{"d_model": 192, "head_dim": 32, "d_mlp": 640, "norm": "rmsnorm", "attn_scale": 0.177, "bias": "qkv", "extras": ["skips across layers", "capped logits"], "init_std_up": 0.0351, "decay_shape": "linear", "batch_tokens": [16384, 32768], "doc_mask": true, "dataset": "wikipedia_en"}
Each number is 128 + 24 x the weight over its row's rms, rounded and kept within 0 to 255. Layers, rows and columns count from 0. Numbers have three digits each. The size before them is the row's rms in percent of the matrix's.

# layer 7 MLP down, 192x640, rms 0.0841, rows 156-191, columns 320-359
093:161208114128136173124125140137100097147142109133122118127119125116123113089139065151111104077078102147124056118120132128
152:140101078144153165104121126152076149121173148149133140116163139139126101146125121148101101124201135154101136135141133143
143:129143175113146104138145125093143127179095130119135144117144147124112123110135134131138169113111121144119175131112114069
103:119155099125150121144168139135118090128163154164138134149145069099157123150137148109112096101137137122124116107101165082
100:139146098103146160141132126144120121177109142114137118121119101132100166135120141123166074100128140139153132102132183155
100:069123123103124146149162171129175137159128122104147151184134082117151133105107104140100133100158132133075134164111118141
100:137088122128121086131122108128099130140141112104127158122128116103140170129085162112128132129136091146126085141124124133
101:154096123159161100106160168125120135084163134149078147144139115122142132183157143102072134154127123156174170120129081131
100:092141084146079107090105147124102102110125136115138089105104115119145117138097124157096132121119155118106099102128154133
104:118143129128129142129107144125115158126112092115190114109130169163111112119119144113171117143120147132067099169174141132
102:115141106136163140169155128149138127083112145096170136138133111115079078100142109091138115113135108125156104153068149132
097:129135114141135116197112130139069140121127109108117128130120174109137150149135163111108100106162116114132141124109103165
105:114139142112093132147131147143166107168161131113162161096163144142129111121198152147108129106126113126179118135145131132
098:113131157117092130143137144110166097139102130112139136165160123117134102130108130120151154142113151126099156141154116088
099:111124118094122129204152131134110123145140141108112147120149089139121149164154128173143134162152114165107076161136140103
094:106107116095116110142129137138130187101143166142079140134153140117123109127121134136138135132128112177120121153137160096
097:128154125113103102117130143150151142142125161125137163103144116155141156120156116098118081156109153116139144070117122153
105:111143130095106158094091148145162115149133120122130148119170162136165103104141116115113095164125095097154115118153107152
095:147148163157110146066120111164130128171131152123110100121130154135125121139123156126139122123135138111160117124121143139
107:107155132116122091106069126122144114118119106103118109121150134120140152141110135176121124153122149102162167133101092136
094:173110163144126088121080167138103136166064132125154108099162145140077118098145118132169120162126116109150108149118111109
100:136176155114119132135134113113099158132153119102153115098120144100156128111147133125106148101122155097081149131138148054
109:097153091132089160126146095126101161106110101098127122149119159103108123125121128146149095112151148115125138132132102147
096:122118158150145093127147141096152109091111124125206135140129123131116123107058113089123147151093130128137153120098132138
103:119131147118141087156132165106131155107090150127099112141124107111106107111117181146138127118108127140132144149119117136
102:110147126115102148142142145118125164169182144094088157139138145122147086095137150129106153146158146124164090134167128097
095:164144157096123101134121181106124154085105150137121131129116087157140118151117121107152156122149144087127101152125135147
097:135200071107154125107129149098105121129118124132108112130142128135123093142137121133124087099118135147166115138154131134
100:076148117135142095175090163092101144146118143139104110097143129136133128135101136132129173133128099130135107113120098165
094:147132132177201114111141088064111155098098095166113147120120114131119112116118167097130178131115134102120104174092074141
105:124116125105144124118135128098129159140145152150167133138135145144117116129122127134151154093147121125112129133192107085
094:123170093101122155187087110140127131123125116164146155075083102121152125111118127136109092130126139132159089142129125137
104:110145077179148122134110133131114103139108103115169121132171170120130150150114142097108106111104126159069175130182123148
090:142124132130145122116123115151164130111130160128112138140092117147110125107118129130143118071126163121139158139106140140
092:138105140121119166122073120103144175133107155135147165137139126110118114153137105149108121135133146144124108154138133162
102:152101114115127129104135165147157168133136118138124151139118145116119135119117131101099155108130133082152108132105093124